From a checkpoint of a small transformer trained on Wikipedia.
Size: 9 layers, width 768, 12 heads of 64, MLP 3072 GELU, vocabulary 32000, 89.9M parameters.
Architecture: LayerNorm before each block, no biases in attention or MLP.
Each number is 500 + 25 x the weight over its row's rms, rounded and kept within 0 to 999. Layers, rows and columns count from 0. Numbers have three digits each. The size before them is the row's rms in percent of the matrix's.

# layer 5 attention value, 768x768, rms 0.0588, rows 466-511, columns 64-127
098:533465414503519517502504534515495505506459511500514521484532500476487482495536478497484457507494509486501557472516501511507436522551494509443540514517479496514474531503499516478491484519521506
099:468489473482488477491493513482480488484508475534511526476528489481500497497489480484506534500483449504516486492531460449539507473479502514521443468488512499510479486540498506461472477519474500
100:498516451505508536521506522518545522497517476501473447482501513522509539483508475527478554517523468500487452530526509508499493506536516532462538524487478495493501490521525518518513465528471494
103:512532506474491484456495482494472522520509494483490482479502524542512514511521486473483529486450491559523503494519505492509516479495465501478524491486493497546466517501522475489472522506456488
098:487471504509520480504470524522512463506465503488520491530495536476514489508514501521481522524528567517447485532484561536512538491504505497492510517486483454571473517548516521536513481518461512
095:506491530487516471473462506501505532498532508514502521527495457545458513503459520509498511541541511524513492515497488510536500491490468528523499538498528443463512475489468464444507509504518519
102:470519503487442546485505509478512502525461523485532473518538486474483510496501539543508454474523496494510475498521491500508448479503509506508495505490528510485473453502469493490512527455498490
095:512517523517459503506483485497456488484487539500487460498494521534518493539468487523474537496510508497475505490517525485505526481474504480479479508519490450555466495549490509514486516530488496
099:478477525526510479480505547467484530498530495522523525532483520517491519546494508485486536503496483505517484482521457501508474487527519502466487511525509474485464505536509473497495552534511517
099:480517517456477516488524465494506500508488514531485504484524456510477522490517470503509451472499521517482495486511451506519482483511481492483541494535490490485513506509516454534487479507462485
102:533511504463524478480511532513529510467483520480562521508465495503530475488515515535527492497479511476516456504521511513547499528478473533536500446464515536521509473527453512487497506479463498
099:473502507530508511535453534512457481505547448506498526506495511504483571511482500486487450445561513499521496533436479480456502479530472546521489506554502489493480527462497508471473503492498536
097:508480543470488487482509481542492477493518501524503498473542411525450439546472504527458468552512528533502506508512455498479500495492493502460498469539523477537517536519520498437518506522495518
097:517485457487477473537476504465477494481526504479490502438477477520490504535541517538542497482552451491460463511535554492535506497483487518509499497468525481515491486530497494512497520480485547
098:469513540503509522511480508494482509516525485495488517509475495510508510542456529526505512503558500522509519475500522516460506521456503480499503526474527502461501536465489542517470486487500473
099:505533489486473482523517493495516479502519497484522497514544505489520522480474489519528504525529520456486543472522516456496497492512503542478501476501490515529532512491536455498472519543472549
098:497511480504482479495508502518492506505506496488497517509491496513472486509527525504478497492457505516539485492487519466517490487518499492507515510503514480483494552490536514459537488514546502
103:484499513462552468512461475469466500493473464503465460529486511492507482511485464491481471488502507516530502483450501525506487513528506461468510462564506497524537477513489535479468512515526430
098:496529489493480516520459497530511480474508548469493491529499498490491480457480446522490505464524535486485505498495469463536539483533510455498462520510465544494502516482465502530510479539491534
100:452476538504487482502530571494488500499507502498508496506490452534481510473483517491501433559514478507492490483414503528518499527493472480483535525495491523492454505491530536464522512404466462
096:471517460526479501507511500536503497491500499498553501504507538517487536482507500500504490502536481504513525478485488466491502527487476541484497465523523536471522507504504516470488507510457477
101:487482498484437488490489540489445491523538545501470527480504492505494502481474528490493547534524511518477505514512493460490463529521529497541483459502512509494436494476528444466490515527485503
102:537489488516532472480511487509448531504492427481512513493493491459503507480527504499450501486480471452447522497526503512534474535508506526526519519481503495490492511518448510559471465517513479
101:474494491529483457482480515501460510540464538484479513504474471492503495485477499482495460487521460452487475517439461482475505522521509522465521498529480503529547495481535476497542472510513507
100:533473478503467546475512511490490475462493508462489492473501496483499470469500514511462511452520492509494480468514493519524544470503532511488481459531503524494525522506506480494505499493527492
096:494493474516507477504486492469479474468498533515463543532500478470560489528508511476480518476485506509500520515507495488486470506448515472501566490521489524477508493499470530481504503506528496
097:464506465486526514507488482524471497510508458482521519492506486514531452464540505489493595545529459502509489502546497524480520466534497507566486464529492481493494506490488490517496456481472494
102:469515472502469453506495507531530481502500495516472521509490500548454537494499487539485518526530540528537539482496478502501502510494479497507454530520495503442531518452479502500504513505509499
102:492513470508461524486482518488521528484476494464524484554510488507495545499490526493540497506515528488456494500483509499536479496467546496479468466518535451541481472518547506540466481497481507
096:490520538500453474463497481554503512464540572475505479471502502527529527527502504500542540517541470487517526510459501521513496490509492498492491529476503473480470483507519497501468462523454513
098:528492455487522487535498538476490481536499454545481481455477470493519513504501460516495505499508481497551483504477473508497495538547490516505532468494493512479508445502496486462525446515499508
097:532477467479495455512513442545515538488466492491508503557503531491450500466512503432535522442459478467503524506501526454531490497490527477551526462475531520539540481494522532504492537467472512
096:498481504519548493530518491467467491527490505513510525512488496510468502514478470538478547472557494484487522434498563506508502518519510533443506480493495515496519503573523528418490503478504509
096:498510492467475525458479493539484480511473557528493511511462463521500535491490501464478456538506464492522520508504497524503507509472493485539503461535509519504476481468492477545517481483572536
097:514483510506492503493487550516472515518490473514463534482484443492491466505542507453459535482466521524514456487469504513515491522504526524447516488463499525497538448496493501516494508469494476
101:556469490505524509458521502530443488477526479508520552516505433481519502481520462446493497520503491531474491515513519480469485480527508529511487461512498499507500530510521493510508448505527531
098:510498525483474443468449489510484465504481476500481478523496496534500472536468482531458480520410508505451486525529478487485486512498495491513507505466514516465498490523507475517499533473519525
099:530482469495520538512490457500500499465502439493468551480487492537534468526498516462515482492526492501494518464470463502497545506516510485569489533485495517484478514507476461507515467562472504
098:540512489494508492517502499513467508463496534526495512481548559558507474466512464504491492508529463514502539463469494474510493513517481528527459477457430516535503513550492497466500487523428481
096:476523536517509483518510522520477480507493492521486531511447497529506514535456527543469489512484501528496504449460470511459483451507503542509479497518540515488509521512512496497490510479522461
098:453504484499486527495524531505501476492576536510488505500517503510537499485468494463501453482494497519510474506456558516524470541496536472475508489483505512475532517512480474518485462532493524
099:480508520512448482492515513555461470508550497493451507495492521464474512485472522517516540498521532528506525511477477496523502483478494493518471503501446525474485492516499486503548522518488469
101:480517518532494533450500518506480497485525490513547505439493512508501499477525480497535493492487517491501463502493496539462502451535515469452506508509540544481534512451508528516500509507465507
099:511525506466537514500507464505516492558498490513496506530441484520527499498505487492507512494519441494483515470489481497570481485506530493518438450489472483488505514492487501534508495508512499
098:559495499514457517500489464509529501477522430499505499498461517496500521552481476484514456521498491504531492514489508535494488494508475521502527501459496517539491470529485479510464489516502510
098:524554475520503507519502525483528492520512475495464541470468512518490460532519545446501511489499523444465482520478493523448490471474496524489522526499526478500519497504537521531539531501468501
# layer 5 attention output (transposed), 768x768, rms 0.137, rows 466-511, columns 64-127
092:431535517503507494513496497462496520452512472517504492509493505510498514493459518492486487499529476508462459538528486494505542460467501516537461505476517481475501504535513511499496520502475509
089:539524493512483531491486486541500498523491529519480495500480522510487476502514514507512484498518585459488487530520537528451483506522517515478539541531552507482481511516472504554521538461485473
092:501538531485488443478497498473472488457510534500496507524520490499456508475513508469517459512490526532540505486535524517489489529475475473503485451479474519536479490480479461495489529459484506
095:491497493502504511531494559503523484497486509476508508489484486438532468498458508539533448526522534473497492506486509522473510516504542466532471541519503492454519484495503492483512488530541483
088:469531503534518504498529470516482506486499502491481487444506480497472524510494500482496505459500487498488552466510488488540494543499497495523482484511471519435480478499491486493471488467559514
090:501456504476442491480481456467497479499474514461494493485515518465534530497527488492515489468449512512462489511492538500481484510509512491482525470502471522562494550484508537561517484522496465
089:514467504522546448531515520485487471492548472503505510487467497562528490518483446454510511508464542545499544506496515475507523499503512443511521517470457486468512525500529517520497469531499529
089:515466471469558458484504498513535497531508475484518526481498464482485521442507521494510527491493526524535477542465489520491488525560512547518503505461517499491505502478533541496495480442549494
088:539497484482484509507516479533486475509485537461495500458550476474500483415487496519522455502497515474513475496490515518478525484483506493536493496467502519547522521440494517492494422488491501
090:517467514529544512482503525478493481535503473469499468505535532508518465486497511484506534528490477493471498513473495513466537522518508531476478513473485484504470478491486511521499481459499496
094:485455506527489524508500483501477483498486483530501480443522499484485522499497485490514483502489519519510506502487512487490496472471529494466539550525524523463470529456533468526540474520480490
088:560503516439471495457549473535530464485457526481510473469517469534484441511547505536500522519456475543509492491525520502504481526518529442452531487472485490524515506528532464497546478505482488
089:518559472474463529467504518471501523453456511449471450526519552456523529475503482495537541488508476481513492457488549533478548503518540507551498486456490517454524451493517530530474480503486517
089:502510496500537519460505468502494526504484484502493500524513529480467518455432486489493514515454520483539511491452415501469504504536498478514494506520506544504496494453503490548503502483477479
091:538463476520465500462523492489540493485513504501471525490523498508501506452539487434450494509463524514504492476509462483534496517504504526511459482497509500546519471498500461506524534486469506
089:492468512529499535458516531487520561516488531496501489474480507513494483511504546491484495466487545543509476515465481524522519490466513483506504466493478498489480490464494493496530458484510461
094:504501488498487514512513513507523487523503494553543509504495483489528509495490494501525489499510512509458485533505451546487514488498496504471473481515494520468515468474486497466487505502495520
089:509487498528455525474546498545498516511503520495488541479492495460455512491513535488502505500508505499514529481551527523516469500517519520487510548479529519462452497476524498514528469481511539
090:480479538480519532465536489460496521517517472494509491494522500480517533491535487490519489521495529507514503522493555567469461484464506557512512496500507480491503493506526505484483519495482506
091:518501475519497518477505433517543501505504509492522497496483546469501466486517480524519555456494508511508515465568500466503511465536517505554464480484511494493521493538505478533513463564527500
088:516501560494512470462492487499502502532486495538472531514530472487521533504522494527504496515492503489518469467493531523510516507498517503500480542499480503504485491467480499539505488497518507
092:519533517491523506521514458496536514476469470481521460519490494512496509520525479533503495505472457482530472495494528496474495478541458501454510549511473533513560495505496526537509529489479474
094:488511535495472528512496550518548466516486526499453504519507467517508497527478510513548501513516513509540469487462486517475531491510496448486478479526470488485527474499509456501494518487505505
091:520525516468500539525518509526540502502534491525504478539555507445532511512521466514527500536463529503516491509507515489531492488502470513505483510521498477504520512495451489484481528461457509
089:460522509487552487516482465512527525556525481501486513519483512515534516519532487503518476521468517525564503520495495494474486498507468521535501515461508544500463496501505548513503480531465489
089:521536481470472505494539499532510522532514468490508505495528475528468508496496500491473518509521486500506525484510511516493492465551501525494479504459490516518502488524511481506501492502529507
087:519475528535481501505526473485488577515504572520504502520501498448502517497496513532504427456506497497513500461514494502484488498484537496471487549498510492536513523507511520481466521473538467
090:512449533551525548493523469504466518471542527513523508495495490475519479485520502476500476508525442508502469468517504505474493464453478528509532492494528505534484503528554520486513478500518497
092:520497533508560495562548469480507484496541504533489520434492514525495506505491517494477526513481479492533520498512517547481510514519475494534529524490502520483513507480456500500527527496500495
088:488450530500518497519491500446508491530490435497489474548508497480475524525521519479473498497488501533504504507515475478463495493461482497491525462461440510508493507457526510512466523464523464
087:510519522522492497483542487519504492500501531479503472524494514474539515504539524465519461536440492487494548478504507454521503439454490512463487497489500464530512545502492487527499544516508503
090:485515535482494528493492544478481523535519524533527465464524459504535483512456499551495516560507515508497487486490459526472493531515475543451450519532449507469471514540490468511528488479521432
085:502512470477492518456470486503534510504487518457524480500459491507466508499512508452504509543459479525475468559487485490494489477510501482533491533515518483490473474473490479552512526543501492
085:508509466550515452523502516473492533502466449474526455480526530482546473520535515520489538466484517510487468529492471464513483501476543528452511499453452483500515486535542515486491522511455509
087:505504472472513507502508465508516494474487495505531450520509537466465533529464509461526479528499510473461545524489495474483493487524442463527503497558494497482453554489490494469499502446499529
089:471531502489508511532497471487531505539505520467460498473483534500516499487475547516478568456482501444529518482504474488522506514506465469508490481500468513519490448473470479468497567495480510
091:511500493528506576532515481489491544510520512488533504482480495438489510484543540506536489483527526463521505454459534511484540470485523533459496472512478483505504485485495483482502477535486477
089:479497524501511464468464531500506473481496529530483443519532491461506516494485473508502514515471509495501488504514521551494447496514493501507492482483498501519518518496518547481488491499485525
086:484483501540471516470513511510507463522493500477505520510489464478454505529496502504488529514482504492495474532521490539485518483521499507509519522513542461443493484501542489505504545469540501
086:514462464501489452488498493476511488469516521487515483464517498447512473478526525494526536480517521494504488579529491470513514520507484496489496508511474521506446525511462548481503486509467504
087:557507491529501444532465457488492519516480460480512484485490512507504495502527519549481513515514505483483517478534463490464511480517487522488518524532474514532506523468530494480495547450516485
088:515495491509545497529499489490508500520430488502543496486517509528509479498515504500460476495487474472551460506501510503481503521497473481481505486516565508500475489476501507492428495492536528
091:502508504443515536557507502510510502510457516475459481518505486487498451514478509539520507523483478485483567511519490470489505521466524495476499492493469476509506485524509492520563504465487516
086:525456530515443502472539576458492504488507509477483498489498466505515540522472526507490474531458540540478475514498528494482561516476489488463557550515565505534517501503481496480500493494515486
086:453469492492542448495526507456450511525483528519499515504503476538489470487516525556498519487508508457496497468511534476486533486493517493492510523509437507490513455505456555534508487493484520
093:487485502514494526493516468526463489504496500485492489518511466486533505491519472567512544509485449560503534470497539497543525510506500493494462482533462501477489522498449453501506507525462520
# layer 5 attention query, 768x768, rms 0.0617, rows 512-572, columns 64-127
101:535461486503483524487521503527498494532495504475510494526486459535490485547489494536448518483550476518528501491566513474517503494479473476503505522512500511459477498459530485508528481493545512
106:489468547477480470478500520490500492518466483501500479527511526517467485473466488535474487491506494473471523526509512527549494548485485500487477499441452547491545511521522511483558495512474484
105:516535501496495474470544497509487520508507515481488483500497477494478520478542484480447458481493541529520519525482501471470547511474543482512552474468470557481550440518491521520516484505460430
101:479494506492525557481480477480492480541495520491493511521479481529502483472472527538475517478460504463464511480526502502507504492444460455512496488546511538541494489478463558491457469506509520
104:491480460479493510513485466515527512497487487495490499499483522573503535478503516494472517504509517496523520499501504535531476490501490473472510498505524546507534552509470507546481466541439517
098:553529510507494540535490545477507532475498508465478512471497503500525498485518490532508493504512510540457497488509507496521511474510496494502500485491479470501533521493517525507476529496523545
102:469484478505448502528501526462493535510509490483471560506491466535518516542488519519503524556473513492448486555478511504535572472483532465509520453492517511492531505488458455523535499520536491
106:503536470502506480509489498524478493499465455465511486543480501467496493496519443496528509508483523512501481514501486492516546460507538531522486492505488513475473553526504523528536511545520486
100:510500541509445544532530491531473464501479495543487518531470470518486499491506532449524507531464512453510508496515483494523525515547529535474475505501512461513484484514506483518538514528486494
104:523476509522506509543502518492511522490499475521469490473486505517493484518521444497507509480497462484511546491487520476509548528520478503525555489497502487516473495482453509468486501502533497
100:458491507478500489497491483501512480528488520481536485544519489485539487499538489508496490479535500463441495509527494453491504526493536526479522536538531522526473481493520502540470479491507487
107:484525503475501464494511453509479551532514482532496473515500451462454501520487512563475509467504507474530503471501524539464566517487439526505489480498466481532490533497469484483524509497518513
109:469487502505500468487501511473522505500502532530486504519514522484513493493517484490450479416527453535472513508499544475494484555472491486513497529466482507514472484492503487480463478486497489
102:517505508515426501515463478509513487498498515481444547470518512498536518482462480492462436531522500457517504499512514499498501473478477476506509470474533525527536519502548546495493541466527519
103:485486488591512509521527490520517498522483515517504497548510478533501470489491564519506519463505450492509499533518452512484515558522485568491484483513513473550478435525508503564502498538508504
100:529522506493476494498509507520498497496510512490484451483491491433508447533525499467526466524519504513498463550474507517477511486501481472534490526494488533516533539462548496495514493489513496
101:550516517540485519464473484515519488493491509503501497469540481503501483489530506511508527473470505502516475481557495519510470541478525489500526495517496488515488543483488538478556486508530449
104:538492530557501520515511470434511481519549529520544457517478466495476478514479488494491463509507498487454555476464446483477509543504484504476574498507501510476484516477502511518482522502500521
103:486524466521489527508501468455453496505498453494476513497512477474528532489501496494535484476542499529472491506460506500489448533516512494488507485492464502487476489512507486497534454509500514
104:497540500524479534504504501520533515502481477507488491492502478506475502520481536554528466506526463469452495520436487497520490465479488482505479465531493494527519517515524483524563503474482484
096:492517520467514530519473485504522554514474449499515478510490502483498484512515480467482522489477506510485522572509449475522509489518524524499462484497465525505458478473509532521494490484513509
100:516526473483547518452506528538471478489497533519500468504503494503466476476541551511516501477522494486530512491481464499514485513468527460459474518501488508498503472481497484529497547484543510
104:487512502545480516501490465530489519494514593517518524507468487500505500487512505551513516520494482497495493465477477530454527534523529457477480464490515540518493522491447548504538502483497506
101:522457529511522458539510494497478501526504494457518506487516494460482473502531501538509507485542499525473496507512511500535520486517509514555510467477539560486526490490558512504534475501518486
100:507469517537432498484529461518528469470502495510498513491515503464539495513487517502519442505503476452503489540508506543456537516447514480535495482526535461468470497528473494517476466518546543
106:507485473540474474523461486507525512497495496505515478512514543501499493513516470491461487486457476544477501484495466517487524498507458493488467470520543514567461526480523506453520511523491439
101:512508519469498516468506528537490488499518492460521512507505505486532506509426499494485499488499485516484479466503501484471478485511504480535485483492523511529536493543493513483448516476525491
102:506498523530535468454513509501532523541562481513481508496532535470504531505540513483472483528502514513521485451509484500499501565504457517531485499542480501527517481516477453486499493506507499
101:510492501499498475495488503553504503530486517462483493509503538517487536493531503513491474504474504554529500518509490492520517511518503490532514464506472497481500475504485495500522522463480479
101:489510523498507484518548501467467516464496488522466512496479506461494488535517505519546481481484474525467519543521472482476469486499499483477499493536488504496470505489525530467484458555487462
107:527536449552526515476520546518493546497486506467426468458468472467448550523463509470484504499513514532526481473472456501499503500480547514553523510492458548501471485491521533485521508478487508
103:548461511504534487513512534518512457489515483480496490445508506535489505482486491504493500479478517509531508499477447468506526502464525519500503473465495519495514496535515573476513558537531486
101:522504486491497528549517521499485496506473478493498470529513522515499520500523507527498529500521534539523514486466516447497545488449475519511469514507549457487519492540475510540490532509490498
100:485495477506502468521484519483451483523465440542503453478473473489487561521527513509553537495571486505514492520487511473480483507493487503490527476492526560508504509502503502479488491493530458
101:497532521538510507541495507485490496525519492499460493506495496489500464550491496493556514519487512499475487484493461505494522526521476461519495486521560505516518535455536487529541512494481501
101:522446462510495490559467528476509548488480494491519476492523493506474470462490551520498474488539524498516525498503483480499486521503529473511488520539497448468490445506495504471560481472487493
105:527514457490481516490472530522562494543507496497516514505541491537514490501466519468498475464498530515530506479483477484517546508510544501495521486523459482548489468493488495478528493526499508
099:489483466502513525472438489496444533515487464464457488489524525540503497493513491507483516511472485501521524540518478485544496503497534501472491512547492504457490480504511466504474546464518490
100:515467505504503535492495488467513489510475496484511483480507531503500466530537504505510528516471507515515487498495528525494525511497497509520534460507528498514549510511481477480456504478499482
103:484492436527454510501543530535529506547459510520509478455497499467540490497471492512469502500458523499528494519485531525507502472548483493579500497517522511507509467492432526525517513477506512
098:485524529474479496515484543523498462497522484476532530488504495518465501475505486501458520521482459522489472508504507481479495532492525515458471505522488517526488559503507462499494499489496493
104:474497467504495516516504467465500485537517456498455478492517503509478501457452538489505541532473510489480484504496449514502457496516508507507496516505490495514536490466503514503490490503491498
102:519473511516512515514550469483538508547483502468466532520532516473504477511461491515504513503508488488530483492518464498514512475504513495479508490504515477465491486496550487466481498539465493
103:499518496495536493478503530480509544540465495481478496496519502509510505503505523534505486516513484463508497485500502519497456489493495433480542503536479523519493471497496527503479520522509512
107:506531495497522505512447474496492479496509489497448529561488465551510513462517474469498539513496438501541548492543494463515513515473488497533494488528468509476523485493485497537501441504524481
103:489523527461508491511487475520512529471493503519521497468527471528551490485497475460454499529502514519458517473541516510549520506511489485498475504519498552508508541548499487508518480495463455
102:460519521481496471481542506514518503493522488499470535538495519492519478459485563481522486533470484478498505523511566506483477505481488512533480568481476483530469475495501472523482530537533512
101:495507475507488480452522482494495453523465519494439471472527510450501508467441530504482503504470486506487569516474483481508492517518463499436512513542491484501493516524476520459499517500521478
105:525514500449530508463492466474463527519473478561506476482485484515525489489502536497500507544552476498564483493442503527481523505471515514507453517508509474476510547509489481514522507482510513
103:530500487520517562527474527521498530515486490442518509504514493517544477450520516512501470517468481488496515516549470482489516481468503524492491503522554526521529494510514528485483501501511539
102:484476537540465481460481459492514529466538488488522486496501479503535515462520460526480478516517527492475535460474508474497441440564481468520528459490519487475491502465477470498476483481488525
100:517468529472522490516488488526519471492518478504499503487483487457489476453503519496491529439524508474481514515518510535526499476480467525491454491464515477533483473498516495510452508489476530
101:447501453492479484552471559507523538519506497501462515450504454488450515497471511491465551515509544497499524463476537494529541543523481479502469532510488531513469476476499511527452485455451492
100:516503479540515490500506526504514494459500522536516493507493504472499505544524518514496480499503532524473517518509460520476535533547507451550476526498500483504517465493533531498463513499503524
104:500451475449519509536505491480500499455520469497527505474544508501466501469490448501516513513503523487517532513507503499524484484436501491523456533443524501494505504517544442471482453495514518
102:508545559509525531478545519465541488483407510501509503487539492466494522497483514503466473548469524505496544530504489464529506491483483495490486496480546479539488500456501464552474481469452455
103:529497508491518480519497520484515489521502521502497526497521516473516503488515508492518480494494454478498480507469525497489475465528505459476474526533522527524522459477485497492541524493503483
102:491526516482489535470488501520522452461531481487478482495516538448509495525471483512508524553484490515473473498490522494547471470511466478535492460529498513502513470535496552552472515505482528
103:447542495508496489497497471532472488543539473521535563472522438498475497511512538477519487486549465515493497542525522502524460508514509472479499483461485536498494490480516514499496492522506527
099:488497555545552461465485501500488527524510509490486480517487493509536485472487507510558508525488515512504525509523451513480471520472453435537472468520504499510500538477493527510477526545466520
110:457407488495496499486469517489556454544487496483495513508538499484515455477493508502506486497485523523494552480506466506523546478496497486520483513501506501533469494506496504507511528501499499
# layer 5 attention key, 768x768, rms 0.0626, rows 512-572, columns 64-127
099:513526503545519473527528559483529458526491527543535498470478493499485510522507516482461518487526511512532479493530470462503495510501487451467530498491508499473445465466465471544536512514517471
104:530455559506502493486483519452505525526464484488479518499558519484475510500552526459508475435521502509500585514550534531536499498520526479502524524485523499534556533503498485492524527478547503
102:498447547500468472523515550532511481535540514475495537491528509486510486501505516482529460498533518513516461547498522543526501491477542452499543468510480534484500447542459484500517462511493505
103:497479466488554509501504485487503510512517484497492490489479509509506500518452482533487513479460496520455504501510475518506489489478490514544531503558503491522497475524477548471518460492484525
105:511509492472477510505508468494505531502478524490453509547504498499478564509457498507471508521507467505468475485481517526549520542519496500452474501467475491537495521443468491542508462498474509
098:520488527533485508478507554526526481497495480496498531458471480485503510480468487492514483536556489509485517519554490516480552491503453518538503499509460435504524541493503525500491506489514562
101:455464505529474518458531499468489502540517512503414546516534490491527499490478486489474499508518504481454512501510521515546544481443452498531480509519546501536498468464478491544510509551481515
106:512544476535494500485505495501500536515480485514508465476474474473501472501527466495514538525517497472493507527505478510497520481526487523490476496513460513438502530550514506495580511525506506
098:519487505497456532460533491521473490553479464529460522509498466477456489507504499456540495496457489512485483484491481456507505533564498486519544495480454543509502496484528531532529496513499509
104:517481500471518523548493507506460479495524493497456493438477498474527466514510491489496519516500473498484518480520472467517497494543517540478533498479522482520471486470471494514479527478505510
099:484508540546498495477507445484524512469486488472496537492508513489507552485519497473514464523511501475430461512500475495468448499500476506489505492484518527452532474471471558506482487481489485
104:472507481497507491473492455525464527486534504505493478518498509504498477526509502504444543469482537488490514451492495478517503515561472479520557448486508486516484514537447502504534524540475506
109:505506499485505436523517519520568511499526536496521526517515545521527508428516518505480538483473507527485488510483514491519470505515455537535481491467492496532474493524498489482483487485525475
102:524497478485520469528449505546505531456473454448480475495526512480525512514510513507468491475484506496456572498511541496502492493498495536480480431504511486527510536505525527476487563455496480
101:515503477489542555498476462499519522521475516513519478504513533529495457438499540536524533526501526526510531491494479535512470534481480529483482492548564466534500491491493462491479512516448498
102:511514439536515471506518530547511512471476525490446497462453478476499510521509518490521443507544498477505459521497469500474500485508516489520496522481458535502505525483489462476512527482494554
102:532522555507474551466514519534485486477488514511506511490477477535543514489456442497506531510516483478487475478482449535463477545524516488506535501512477485499458520470476522502512497510499487
104:479503542530505501531478504510470457500498553535506466492540493475482470560473510495516506481504494517468518475503463475472499534518475501477523526521497476454464511512443522519482491497491492
102:498486525499499505518503501433500529547532471498486485510493485451520536493498449456521490508552496503489482502480500480446518467477524490488504494483478489478465465492513490505518520497510536
103:507452493546513511500508486512505478490477487563485497513486514515466463496494501520498522494518527507484514469462514500508494481497531484467507514511470486555477491530533512480507485472498508
101:480530494492449491499506533494433525524472517491462529532448479464539483475528492505512517501523492501500519520478510505476477479459484512520458519483471493531466492487513530505518487503515488
101:523461508500505488446460483525491491497502533526490502474511507494491490438518511463556479514482504474554500508486481531551479489510506473512470471468537491516505481527519465500458530521493474
106:476500508512545514487534496519451492488475564522523497475489472544518482508502487544522503470529487498529490468494501481507516475499541504484510457484519499507500470510448570490526456503512494
100:548496508486534461489447519496487471516498510468503484526510547471534485485525486518475516506477466471453462486498478461545510530502512503534508530493528534503475489493510511511486465458509491
097:489494510494464488511415501524508469500474503479509519511510488462489498494478553538533495525473517483476459474476539502484514517489492508499493518499533473441505498487522502505535505530519526
107:523487480515478480458480496500546501474476471546513485490473495490507526534525468472480508490512519529480542495458484496491513478511474520520558459482537535505496482512484497502520531479482487
100:514511499524458531495479506518476534469514439531520522476510490505501517488468493479509489500501481518496487487512519502471502471498502488466484499506529451505507487515546492495492497456520518
102:463487528528519498462498499487495524512499458508509544503505531507513500516549561484508471509505527523551517450503475504539497532536471509490518433535486498481470509525511495515506463506485486
100:507505458481487508501489503517520498523531525488491511504456548523581528476541463511482502522461490496504495531508510471464496510509479515468510486489499484466506527497487495485479488477438519
099:504541502497488484550517487469544488490547478513478521507506519433526497519493534499512497518465514531460518510519526483487489484531548482553488516518467499559488545493515510508500498526504509
105:500483479534528475498506555499506554497482506478463517424497547490522524506483495473497550480500481517492487513532494492511507500505503515501540479552466513505464457496492540537466442501516530
100:495492526469515543512504493540503493519475465521465470465510502496508478503480457508504466499495514502514469524485509481512493503454480527508507451446477503503513541509494507467536548509523473
101:452503497500509478538537512507477445470440447507460458479537477561504520493531549504486540501506543500461505476479488456465531516481484505489498496534523497476498491527526529525502531523487520
104:510516508500472437507516548502497496532502477501506480491517500488453516501524491557536511474555508494505491533524513499448506538492542488511457523486517462499553502539519494496510509519537450
101:506558530526510513487520489506486439522511489508496472522493522486488479500523530465488533537475517490551464446489440473517532475506499482528547487524519503509462508518517505520535489480488473
101:488505471474452526540453459483498499457535510503484486496499476501488490484456488496549506484510462531470520519446507465542476488523518520480488492536501464479471534495438483507509438497504515
104:516501461470516470484520468504518467485511461519529527513537521518499498501472466509510495511526508534525493461488501470523518502499483539475494504507481496496512534485513526510508506522481526
098:481483512510553526535466517495507565485528492509514499488537524545515520475496505525461501508468512506500529501485498477520506526463490484497481495485474508477470498491486506509505476468546476
098:533518465521516458506497486500476476580505516516524507464489549492482470455522527506529521494512525527498499489491549512476469510460511496474551476490497492533515484497496554539464502499485480
104:513511435536493538529519518469522526550514483528488504486505482448469513488470454503495491470519506542534465502531555554489489520503518517514503498470493528488481482478461497512534465486494568
099:511520521480525489548495505486491494481506469477508524512455504491520504485529499505499490504508437535522493539514539515530489501523469485490458476507510473527514495442493452485503517508505500
104:497512511494523488481506474495470492510550486507467525533523514453485467509486501477510541493511521537491480541481496480480522519499482558494463527513480467494468512463552484478477533484500498
099:496464540470571554503522496503501532481494496468484493508510492483514452516503491472498525476551499534508480529488510483499471479480561490492476497461484478470494499492510511512451486513493523
103:489532489501545474500528512507504510505467485485546476472504494478498526543482484517513465454514492448500484465466521462491504519480510450466487481550487496524498470504530543524550490464536465
104:518511482518498497495438507506520504542551524483491486519496507512499528526516494483494532488474493475470527475548546489509495502502463462524505538454487499471490494494506486492503497467533488
105:491508510506495498515518526547471537494518519493500537468508474511483482514490467483495509519520478522518481519526497478539473509518534487500512503508498511489490542497510436469497481474499486
103:508486506492514475480467466557519513470510507507482527510551520492503507496501482444501484539496523479506488511483462502493513495481476505517512536482517520492484489473481483495508533540495534
103:488512466519541477505525477469532491509469533507439489481516516497532544530466531504481527506463530517521542450489437509475511526506496505459523501527499473530481532501499529477500511518544495
105:507513495503522461496501527490490524496510456516512513469525486495458491500487512511493519512527490498544482522473474491502495486501522493505478527524518515497523509477474485446519518456496525
100:499488503505501511543488466472514469478456516481560485516497511509536482512523440476486448489496520497514487519495479489531517485465514539504523473520526494496527498520498521473469468519505497
102:517486513494461464463510499492493487504513479542494509494488556523522544518526479555511476502494535508481509470501518453498437461565510466483525487543514499498528482477506481521492488482497482
102:509486487474508500542480513524529476499499504523496505498517486477508516451476513497476518465532501471518486492480498493499482488532513508504499547459517511530486428512498532537466512493458505
098:510504475491487523514432531510496544527515509536479467503510484488495485509504532476472516501539456511493515459521534512548529499483493488523500500478466532499511446482503540526494481565468499
099:550544468503543498477483494488517503450533508534486494505508543492516512484494512514536493497503490497476480493488499552481451492534498490495513506511507442498497419551505515544481528507466506
102:475511486510583491490485514478509504497530515478494514498475492509498470528476509473499502487497458509501490507521497509527502506474510488511452520459477527540516509445482487452532476489438509
101:519505494510531544494532511482523491517471505501485497535491556485484478499513520534504465510472512446519530529517469533547478476497528504492474481507499439504493504443497491546478510448503478
103:508459488528563478486482490490495487509533483483521465507549507524506469465516517513517524497515456505468477519519504530510488542497509503458498466505473516512482478465550518477508519507566527
101:483489537510505494498475489525537517510501496485464496489440512499527483492479483496479545495476519475507486506501493495541494478480523503499511481507523520482495519518527529568465519463518490
099:454519521496436486502475475487469488554551554546481546475493478482474520473447564487523421511497489505475532508489515485499471485488528469493474491505492460510519510520488491479516550501491507
099:523470509509511485482455495493471478488509518520495502486430512504525503453496517484527483522499540474501483502489536511463455496517458475492509537464513492514500494496533528485493485517503476
106:535442494498478510440498539511538468535511531465488521505495493508539480532532468514481547525494567519465509532511520513522519518503518499475471473485478489463504467513522466517532508533476527